Part of a small language model's weights.
Size: width 576, MLP 1920 GeGLU, vocabulary 8192, 74.3M parameters.
Architecture: RMSNorm before each block, rotary positions, no biases in attention or MLP.
Training: a variant of SOAP for these matrices, 903M tokens, 3444 steps.
Each number is 128 + 24 x the weight over its row's rms, rounded and kept within 0 to 255. Layers, rows and columns count from 0. Numbers have three digits each. The size before them is the row's rms in percent of the matrix's.

# down: layer 10 MLP down (transposed), 1920x576, rms 0.0693, rows 1835-1919, columns 384-415
# gate: layer 10 MLP gate, 1920x576, rms 0.0863, rows 1836-1919, columns 384-415
# up: layer 10 MLP up, 1920x576, rms 0.0917, rows 1836-1919, columns 384-415
down1835 097:108132150124145148113131160130118074144131123133121112104100096105093129114136169097118105124108
gate1836 099:046141146097144091169121145114149065162134125140113120161134130148163122093095099149117122085160
up1836 098:135104096121110095139138112145109204129118071125166154093196143138110133110064127132089129125118
down1836 099:174127133108156125159104112163151152096174129088149140176138100179107147152118134116121139152080
gate1837 094:174115128127111158114138092150124126131105109127075151157122095118108121093089117115136174106162
up1837 088:142160106119155135105093147110109125146144160144120119160139132138130108127119106152156082133157
down1837 088:143118107091134134129151132122106142136175126105123112181111122139080128093107161134108113103109
gate1838 100:089098111103123083123121140119076147141107102090111129187124140135115142106174105113124164137141
up1838 100:135095115140092125053127174090121129137146095144082113111150171151109129121127161085142133172109
down1838 100:121171157156124120142110120174157104117115127159168090152119102114109132120096161117144157114094
gate1839 101:114138126081116146139144107143144132144098135137074144126153133094159112141107120158132123113144
up1839 096:130108096089195107120090142133125132110158118127084091135151107142125074128100114155136133102107
down1839 099:133120137136139098153128126120163133159147126122136183126105121102179170138123121135151132137154
gate1840 100:135140159097122100134095112109108102121124144150134090146135140116116099152106133127141117097132
up1840 104:134137138162093106097120084095135142129126166126102139149078100177159117083095085147148164120140
down1840 105:160135108128164132151126121090168136135144151128057137142050128105166138162109127080108146107100
gate1841 095:124152122121101077082132126114130124112103153133180133091151146101103182160114155148141179127119
up1841 091:135218104108108135132170129119115107131119161159111137082134133145130181113123134137115163117118
down1841 086:144142109137089129138175145176105179119076148130130099131161157149095150120165143145130136096124
gate1842 101:157077136113132136105101095130134144110132100162108123128112131150187144133181148073132067157125
up1842 096:131118111129135133135120154128125141110121105066131164159093139112172159113109071146143134142128
down1842 096:093109128103127156140107106104116088103158082134112118112138129092104132163128118134090124095108
gate1843 102:130160133066185154152131127089083100119146137173162091081103123144117137134123116133125095159104
up1843 103:103119122090115154104103082132148159128103140138110143146118091116113137147123140107144110109123
down1843 098:143118124121133123100087089134139125148135119130138111133124146167133131134131115137103132147167
gate1844 100:174109109075111149089066155079123124164147135102158140121117133133105149166102119170077105167132
up1844 099:171146136163134085138083140134127100143122129145119104084142106134084118113137114088065096166120
down1844 104:108135157157148085146112150118114128113119135096086111073144106156094143107154135141139113117178
gate1845 101:132091078125128139173111136146144099121143151127128148164131120124139085107145144134089124151105
up1845 100:106134143118142119113181141075181170086085128111184151111140116119130119127129106091121136106115
down1845 100:114155128103116156152097127157113146200119156087113110155144120160109087159104165143147117165089
gate1846 104:171095077129125104185136104122072123167085153111151110106148090184165164169178096133106171135108
up1846 104:116146131128084146109130108107147115090125118153103171154113139117132132149175149132153119151117
down1846 105:101130152116145143150162072125164093085119128170122140154088136149133156140155146127117100106156
gate1847 100:161143099093123107098159161122147145146127145126121161103132159134133131091100177107083144113113
up1847 100:116124111151123147132129129113135129162146132134129133125093153121084113145136147104103159126117
down1847 099:162106123125133131097125131115170159133150166168147131132136105130131143114118152118096109114122
gate1848 099:178087102091124134092120174057116141154143118159107131102113133135086114121126138077130123109107
up1848 098:118123110153135179124144125143138111104114110108117149156131097149141140112085100121141147153152
down1848 100:112099111112145156138111113147138150124133134109135081134139133136084158153088130127170106129134
gate1849 098:099136127121115111108136108106119144146146130136130132150124149115118131139078120196112142141153
up1849 097:109141140106140148105121109061124149127113127108134143165153096109122110119093101127110102151120
down1849 095:109094101124141104134116131128132148097152142140105110139091139136079153155131111135149156137161
gate1850 097:074132131151080125127121098124099158154157136120138134140133131178144149105151110081163128108102
up1850 096:127166139130107154106124144131153139096153120112102073126145136099119156152161113107115115125152
down1850 098:159121140096140129127155145123089118100098103153098105091132142121143152146126136128151146123135
gate1851 100:103114110115129146123122155130096125132159158135137142084129161117130122115133182169074118155139
up1851 099:127100107133124096081149128119109132128137126202113092195118082149135119171123113144124176095131
down1851 099:116164102126099110088084115113111103110107102155144146116113088156139118120136175118140156112137
gate1852 100:171135152146154102175135134160129126151108144145146111131186149118095146168145097126175144135118
up1852 092:154126136144120131128127117151131111143139053123110170145123096138140140108194160147074115111121
down1852 095:129135171165108113137116162114154140117140120092096154122115131108119132110134135161102162092143
gate1853 099:120114170151097112108140116178154169118131099154081120131121135178127175125075133107140170103130
up1853 102:125145127118087154197078073117124150128200135104131124082143126119132118136136138166155098112119
down1853 103:125124127076117148121139155109128112154123130116152137151128108125137111079123112136176149140111
gate1854 101:092120122094141088107106108140131115146121134109131168138153137124102172167152108114133135104143
up1854 098:167098146162122152110164156144187118166108169136135146093100126120161092079111111133156098129106
down1854 099:097134137167092141109123155110138123138134116148094106166119154149107147139161121125114144096125
gate1855 105:101116091101123124151125127129117111146134111157165106130124132117134099123139115158154099121138
up1855 109:139119157169170084121120110104117162149133138094107132120191095174119100150105180128114145096108
down1855 109:133143111137177098096154120139152164088129058129106138129147137163110179093115133136126149154151
gate1856 100:100119166127166113105126121133138126079117121118115113155104106119145111136115118164117100127145
up1856 108:130092099122124103142124130162090086112126107105142115124144144129134148113159110125103160140166
down1856 104:119147129105140119126126083160122084101113142135143118094116091150097094138152155135166098116148
gate1857 107:128106140129133115107129121103132142148153106115086155114140145110103105069188132160153149134125
up1857 112:092155153159139083122143121167142121127114073152130154167091107179121139112115145132139113130114
down1857 111:094150167100106152127128135121116175119138137165139122109116080168141118121098110093147179174109
gate1858 102:132156132155135190172184154080081147054135116136123131159169131088125126134155142141133123107181
up1858 101:105138087102123136124127145157120099159134135151145113142126114131092159141088146098115134115162
down1858 104:138100148124136112122099080129122077125109155067122122093109074142119137162131131116100112150130
gate1859 096:123134168126126106143153104124143106164136109142095114128108130154141124158114156097154104141204
up1859 095:127166070119217116085136126133111125155066119111124123131128137082114146152125138117125180146100
down1859 099:126125128149104142158133139127153115111147146156136075100132079207149126123082128140099122135131
gate1860 102:110121128125115124094108092082135131136151153162122152160150070107107150166153132145070131108049
up1860 106:122119127120158144192141135104139125147117132119127103103136167126126137139105151135121123139087
down1860 105:108085145179172102075139113143130129132132101127112137078169137132156120151139167111112131080104
gate1861 098:125133147120135149142130099164130120150127114179143118159105127104088100107124134163143140152153
up1861 101:106140132167079136112119103136098128138166164165147132126118132107104122107111127199144091109152
down1861 103:153159158159103142134116125117125106131102115129123143189125093121167145141148117108179125115109
gate1862 101:115117110113117101160134153124156142148113105125149106109102109152149121161152139128129142158125
up1862 104:109139137139155165115144112133141119056117131141150137175123160112102134120111155119095131122123
down1862 105:117158091157109128097116115149166115156117138146141122135115152161137147176083100127122148141121
gate1863 106:129210112102165142099133176135122136085133150144121154137138135102106080140118089153110131164141
up1863 103:095121150156123096113132133141117133136141127124116114138105176140192155139121107151099152096128
down1863 104:133176114106119164108154112194170136115141160123112125102141127117116154168140154110101148129126
gate1864 103:131152129109122117165106081114114120120140131091152102111125104130165125122108105160121143102122
up1864 102:136178148105048121167125158074136125124111125144112101121168162130118176141127121158135129082137
down1864 098:155140131106146157059091119106101146118130136119108142102134153100130087154168149120135094134154
gate1865 098:116129145134137149109120078122125162146149164136092133132096103089134093187123146131185140122127
up1865 096:163108094104169135135119131154129090096135098127152140142098138100145111140138123106130106100144
down1865 099:123112135148124116126142123149126105151115146112137107113160145123114134158114166146120152141131
gate1866 101:166135167138116151149157081129104106161128129132095133147105132119150113113137101130098150166126
up1866 103:130137131091152156108200104124132140111101119138096111144120123109135090049116118135133176158118
down1866 102:207118132101104141118139126120126133124119087149145154070107151150133123107117160121135151112123
gate1867 102:106120124181120106068142125134103133114147082134104152119105166136127151122102129140096126147133
up1867 105:109110095121153106116081092130139116150122115127148102099119122149142118155161080124076170168144
down1867 106:146135168142133145114117136141121100154119137100119105089145082130146141145152072104114167144123
gate1868 095:145132115130129166167142113095123105135128105107121151141136130130146128174058148133116116119143
up1868 089:097109144155091125108085136130113137076122134147139135153104087127126140085154107149141120137129
down1868 084:139146054139152132126121150123167117116124143113122100116125104102145065099065200120142118144113
gate1869 101:152160116129077098174139112134103092115108099155089137098132156152136150108108129143127142050154
up1869 099:132182134127152166128089104133147193136132128112110173088182088135108082069126132123119109138129
down1869 099:123102161158101124132133154091132127136104109125132133092083099084115132116143127127147078147160
gate1870 102:144140135153102166071172180109132164110166134151119110148164124118117121160130109170123094156115
up1870 095:121115107110125050126108133136117160185111157147117112112144126111141125107119140164120107137156
down1870 099:105153099065147107113134123180107128150121123118078103100150123157175156167161128101161135149132
gate1871 101:136099099118118153110147139150124099129165114140131094104081147053142096131096107100132079135121
up1871 093:105107110143133142126144108140109137131121134097136125147093138122129187099166116147145111088132
down1871 098:116126143101143101135170120121133215089119156136076068130126119135146143141146132131117156143146
gate1872 103:132155129161098121146141115067109152162102121059124093140106147166129091126141123136105144135119
up1872 105:142157175137150110169103074079140151111146125120091107159131081111091112135122145101135134139111
down1872 105:138107155104137096126125155118094155100122072095117123168120098129130118139119140143115135144149
gate1873 103:135126111134148107103144138199118096109176162137125159135137128111142163146140208171134133133108
up1873 101:138122167111119144142169110139100138116117130188130161138133157105114150129106136120145114138135
down1873 097:125120122094189129088128138115122113146114153110135132123128076128135133144127129069120119152138
gate1874 105:110132103162127118070150105142119114113136144140121132133153142130146122107171121128126132078127
up1874 101:119137134134104103070069127131123125143150097141095092089176104098118124115124165159136159104143
down1874 094:110162108145145194141125142095171105179137091143138125131132127123130093126142135157150167161125
gate1875 094:098152148097136135145109090096139152159095145133125112163115123087132123100114111137140127123132
up1875 092:128145175137130117110113110092140138123127118105109089114086134135136142124140118147135129106097
down1875 098:117119125066082119108116151082114115122101139135113131085141106129135151055128130106134161119116
gate1876 100:141123143133106118112146107157110079150109111143130124105155128114153132139106117111154123131116
up1876 094:161110139093184097152128129129173143136165085161128173099128167134101118098119114158131138143146
down1876 093:142136124176154124087124141122111175133117146075145113093112101085110168153085126120105081125124
gate1877 098:150129139151183124150100136131139120117141179115127078096080114135149175116131103118129119106136
up1877 099:132197107119100126090126138122149130106105111147166170114108174168114120184116137088122088102115
down1877 096:127082131147136145186125136136124097143129166071146068125155150110109185122166093137106153118171
gate1878 098:122087090132157122108139142135089111135171141110117145150148142134101120133134139127112148115112
up1878 094:123095131101108112128107111172120076118181077191147129139167138154101107167086120145153125099120
down1878 092:143141170121128137086124104133060131143116122129134145152159082149094116103138110112135090160155
gate1879 103:089134102108151134114175099145134157133113090078118144155103148148174129129138129158137138131109
up1879 099:122111145140123139166171117162141143082146115137126092142131126140114168108172153136111155136081
down1879 105:125126117157148156179148122153104155133152122142136076101128088106167117117084114098114145132128
gate1880 098:152099124132118149151112135141109134126130119118135170114161140154134113101121144133139145129140
up1880 096:124141111185129119129125138166124086150115116125125145105098126150125155132144156108137125136119
down1880 101:096122062153168128122153130100137104120122141155144107129100185114159163086199165132122086127129
gate1881 096:135114142138125132125151121134118104081145111099144089147114127111116149151111145137132131133110
up1881 103:127146140109100083103063109117121103181120061144182107119185156086173085144110166168145109108069
down1881 106:108137149133111149149064116132136122147124117150154142117175142121148105122093151144115142095071
gate1882 102:156118116129118071150152152122113110129115119120153127140128151104091145109103120103142133142161
up1882 096:105111100124143121147153128145110082108149120159147114135153167133131144132139135166107149104151
down1882 098:150147135114144092117156105084173156164149143109094132146153140149166121155133125110138127133102
gate1883 088:162119151102142118131098100120095139135098107175118132158102110091126115141128159123113187098111
up1883 086:103120135158139159117132167124106130113100128119130172047154105096131110132112109109137118139147
down1883 089:110122097072121115115141127079116122125135075169111124119152157085092137156095129146120142129177
gate1884 099:136096146149104123106138138099100150128133104181149202139177162147141085146117111155133113135117
up1884 100:120159129139162130142136130124133095115160131170146112099102086075154106166134088139093145115113
down1884 103:150123123146134147100184139125169129171139087119140147121136123137136171092124122155144111164097
gate1885 104:151157184117129147126131101156120138157140177142133111105114093067163139104115132130120117112142
up1885 104:113148100133125155145103121128171126126098099152151133074119127139079118144124117150173098165134
down1885 098:133121158127090172145149142114136110112149126113122107127122104140130102136129133158112153142150
gate1886 100:114164101156123122122096093112155119128137096144123126166117125116118111104152097126111132139116
up1886 100:128069147129141146098141114151102119113115102128119133146146170107127200121112176106199142138111
down1886 101:157106078136128132128141115109095133107113129136148105125104135109109111160085148120104170107127
gate1887 098:143149106089143133114104129160150130112103142129123122162115174109162132133132143135106161153145
up1887 100:148116158138115119118136152145142120155182107122123121101156133149131144165137132137122107129122
down1887 097:075135087091153152142098107131131133131150079135110118110129114117119162112128162126097105142139
gate1888 097:126117117141126072141118163137140145109149154115137129132111099162176105152130116198101119131100
up1888 095:123106135085095197166081077150126177115179160107129123123126093165135119129128100133151141137141
down1888 098:111171120130109130154132084116118137126128142123164140114162156103137133158127143137146092108106
gate1889 100:170187115149159077144183170150147135155131118160110123154154117128090142157133099175164116117074
up1889 098:131107120118167133148156160117109124143125119166141116099136120128128129155125117147137161109172
down1889 098:145181150155091111103097144141152103129093136151104196115126121133097097141150129145128150126131
gate1890 097:144128150151161096140098144150130148135156154130168086159142121173145169155127104109112127124134
up1890 097:145142150146141147121111137183155122143146161133143161089127093108103134096144130141159123123129
down1890 097:126126089153112145136160132134098152141112117125125102132109136133147165082090107105126146128123
gate1891 104:127147095076136147130116136134100178154160116113114150155064114131121179084117197145168164156180
up1891 099:130141169181118135082122147154117111119083145108114150095145159092155110127142160120115121098122
down1891 090:136144148137133138149103145120115116123096121138130078170101163157127128122103104160161143133183
gate1892 103:148100188160146117104152130143093095116106134125133131149125109115151166161119154167096140117128
up1892 096:130140114144104162085120142143150098102133110152146140133154116117130163115138134143149147108151
down1892 099:165123169152115132072129109096122151147152076162129150173154158153120103136130169127140126106106
gate1893 106:125111093100139134111117140104110135129147134126127122121129142097129127159160144126145175135119
up1893 104:087133138156161111123142140147152126132128118133144109093141099096121105100184109067119144146086
down1893 103:127098123158095157166147131135120204121139110139143091123118137132150117124114104111117125071104
gate1894 099:145121068100166094138110145133111086147142123150142151165145082127166097125141150106128157112163
up1894 099:124137107107123037142127130109146089154089147114108139107105114121110129135107134157119146081122
down1894 098:102126114123150112098168103136093129118129098089129090074160158141116123131152159097154159124129
gate1895 097:142061105099159110121110180121100123160134113101145148091075165136119122117144204165129080146087
up1895 102:165153152125154114111145112184078152115144147135126085079101137142079110160162184131137117113094
down1895 094:141167125157117109181151135172088148120099105101147132107086131135124078132142126110120178154111
gate1896 096:118155087130149112098087135137075156116122123149137130165109139133133111121097139096150085160122
up1896 092:129121114051124091130137147143126156129128143160166114164108123140141088104136092121137137112110
down1896 091:137131151164132153114115111098124100127110116138084124090147108139093150127119162145123136095167
gate1897 094:143173130089147090126100098134112122115098137144115147122111163121132152101135127117061099096187
up1897 094:076134128125094130124155177128151109116126116106119130124129115114143135119124121105161147083095
down1897 099:134140120107102135092132095138163112106156129135113175105128115157190137152150142168182138136130
gate1898 103:167145163100141111142142115133141118131102134107112125158162161147125121177125113127142077063139
up1898 102:141113155108164131104108161116125155129167148141127122139129121131100131093122135111132151113123
down1898 107:110130160118139105130099094139139136137152145135136129115125106139123106144107125149112173114163
gate1899 104:146109140120167110116117113119128141092105147128164141117137155124135160168149109145139146090095
up1899 104:120113126102154152109181101132130102109120164106103145165087158099093150151152102108115130161096
down1899 104:076151160115095186160112164152147122148160127091161140133124112121143123096096139094134097106120
gate1900 100:132117138117109093156125097113129127166106128109157097121152127146131143102165145152166122097128
up1900 095:122128140098126130160117159157130115156118143089156127151123123120146095114141133102096095141155
down1900 102:106150115129115130120124176137129131127135148134139108148101115148175133124131162154132098131113
gate1901 097:145147128199151155142123157123146112163107127108128128135155135126128158147133134141091119135098
up1901 096:117147151150135117122208130083111182140097112114169157161105099103139145081124113121100101138123
down1901 093:088063154138124105129126101160130081102181132130163085146145096153121083151152142083143117155130
gate1902 100:137125130099129103149136107117107135102157152156153112118120147131157092103151121127141105169107
up1902 099:165125134102139134131134101117124118100141112132133059143108112138139139128142111153106145125101
down1902 103:158116145151104148120141089133105121130126158142146171121125140120090140150139109117141127136119
gate1903 103:126141097119125100146125148092133116141116095137135128179144109138150155185106095130086131118116
up1903 097:117158126164124134150095133148133089117117134112109133133125135113125142127139137144172160133115
down1903 098:122128096135106113092164142157174194128109164102140139120112103158129088153149162159154156108126
gate1904 100:099117103128133148141174161130092114128134147084164132123085157097135127129146143157122141175137
up1904 100:089139127144086137112156133135145152128153141144130128154169127138105120103128137103118147141083
down1904 101:145117144112146127102102144134160099152154103132127108148137132105141093135141119140114157134097
gate1905 100:120092154104103181087130103108132165145131148116139160144130129147121139121129121180119138168141
up1905 097:150143096123086093154122147162138178101103133122162128156126117150120178117096112136150119111116
down1905 100:103108123106128141131159109115155133118159145137127108139098145150161146116084128104182128156114
gate1906 095:142111167128105103112107113134169123127166101133125099156132111119118133119119113087157143139156
up1906 091:134130106082123100166119153172106093095082141141123100136103115135124070120126117135090060122141
down1906 090:120117092080164155169109119112146122101116120106143174153111113110120109157116116138144083167150
gate1907 099:136134145095145125088149112129128132126145191136176137163113118121161155148094145143133112139130
up1907 097:128133130109154129134104151145122113126102152096119123117147127122111163138144103160119132143129
down1907 101:145122109128098121115147138121112129105095117131128112158103103127121138133155126153121172154134
gate1908 091:136093117131127129133139155131129118121140133141108144109133101175133189108138072159088115136139
up1908 091:153153103111105130082105109114121146139159118166130126114111120123198104078177179120130127105090
down1908 092:122123109117097134120075099142122116105123146125146121153117130109138081117098160113157093143130
gate1909 091:105142113088148140121119128121109121152118145142121148117148111137126116120126144115165132109121
up1909 095:121154151131079102135106166165101129139146104087099131125107114090119108114175139115142134139091
down1909 095:101116170148132100118150130115149123106092107133159138161146103160111141115110113139126130102119
gate1910 099:107136103104158094111110137148101175082066132101113139122102117107125127139163139143057177130117
up1910 098:141161160142144109160077128146067118138147166103149111111063131066169184150133102110152133145129
down1910 101:114112108068109102140147090161139116119101153149111137171064172101117063140146126164128120131132
gate1911 101:138128123174083137077088143102119123121132096130125193122143132146181168095150058159126135118081
up1911 105:102142146114134109148127114132151155157097131176130111141138112107140140123145158197087147127147
down1911 106:130122146110085125175120121131160124089141126122126097160132169119177123164093177161165130132088
gate1912 108:101157120128127085143080167166112111154095170134124063158106107139133118160119116110118114141128
up1912 110:145149132120135132117129092124139145119138110094154134112122062137106111146162122131140132080120
down1912 103:129131141117146151133097099096113193126153158113127109086113071098120150142116083148190121127147
gate1913 104:118123147145133105087079097084078138112111111084123117122124115140133105122104119139124143126118
up1913 097:087133135116125124094121123081109128090180095131132096083145110097137158107103139145147194116114
down1913 094:129104143074145082198118160114124122140150164110155127118178155138148161140103129156070087141127
gate1914 099:092155149091079099090129131090132125132133110121141160161120185144126175148149140146115093145133
up1914 100:110155104118122140114083152113148125139104149126165105140106118155071160096107148122134135129136
down1914 100:141112178150139118137125112095207141152112132116114110114098145130151159181087144126170158163100
gate1915 101:179136111168135119135125144144092127071096134118110136150198129142121113141112152113108128132141
up1915 094:121079129132135135108154153098131139121134160113121095136128133150141093122139157155136179118161
down1915 100:149141130151105144120086164135171127141135146120086149075169137114138139143134123169142108178108
gate1916 101:144111141111114161120115107106103121123137151105133137175111124129132125134156110141108121133114
up1916 103:131125145129113158132125114116131137114091116155152111119121136098146165121113125136117143164105
down1916 103:175080102126127124116147133160138139096099109102089130074135139095128128116135146129131155088140
gate1917 098:117084149138153117106117137141127101112171136115139175166141141140153124140145142130106141178145
up1917 092:130110129138169112123124149139094122133138117150112145131110113113145156141114138119110168128130
down1917 096:110121144108141106150128116063125117143101130098117116120166155151131109112173142129134122124116
gate1918 102:128100109134165156109121102158138114134136129119124090102144125127140133154081165118124142133125
up1918 103:123147113102172130152125123110131116106091169122165081156067159142154135136135135146101169117112
down1918 098:098142140141130136177165120118133150131169126122100123075159094145128114116118127145118063113149
gate1919 103:142082126083115135114158125138142105125135115102118104124143128128109149120126164094172116116087
up1919 097:113168127150117082116102078138133154138087173124159135088111091156088155122073105128156122159139
down1919 101:166127116130109147172120143108139140109145120126116130089092128116163138160194162132138121101144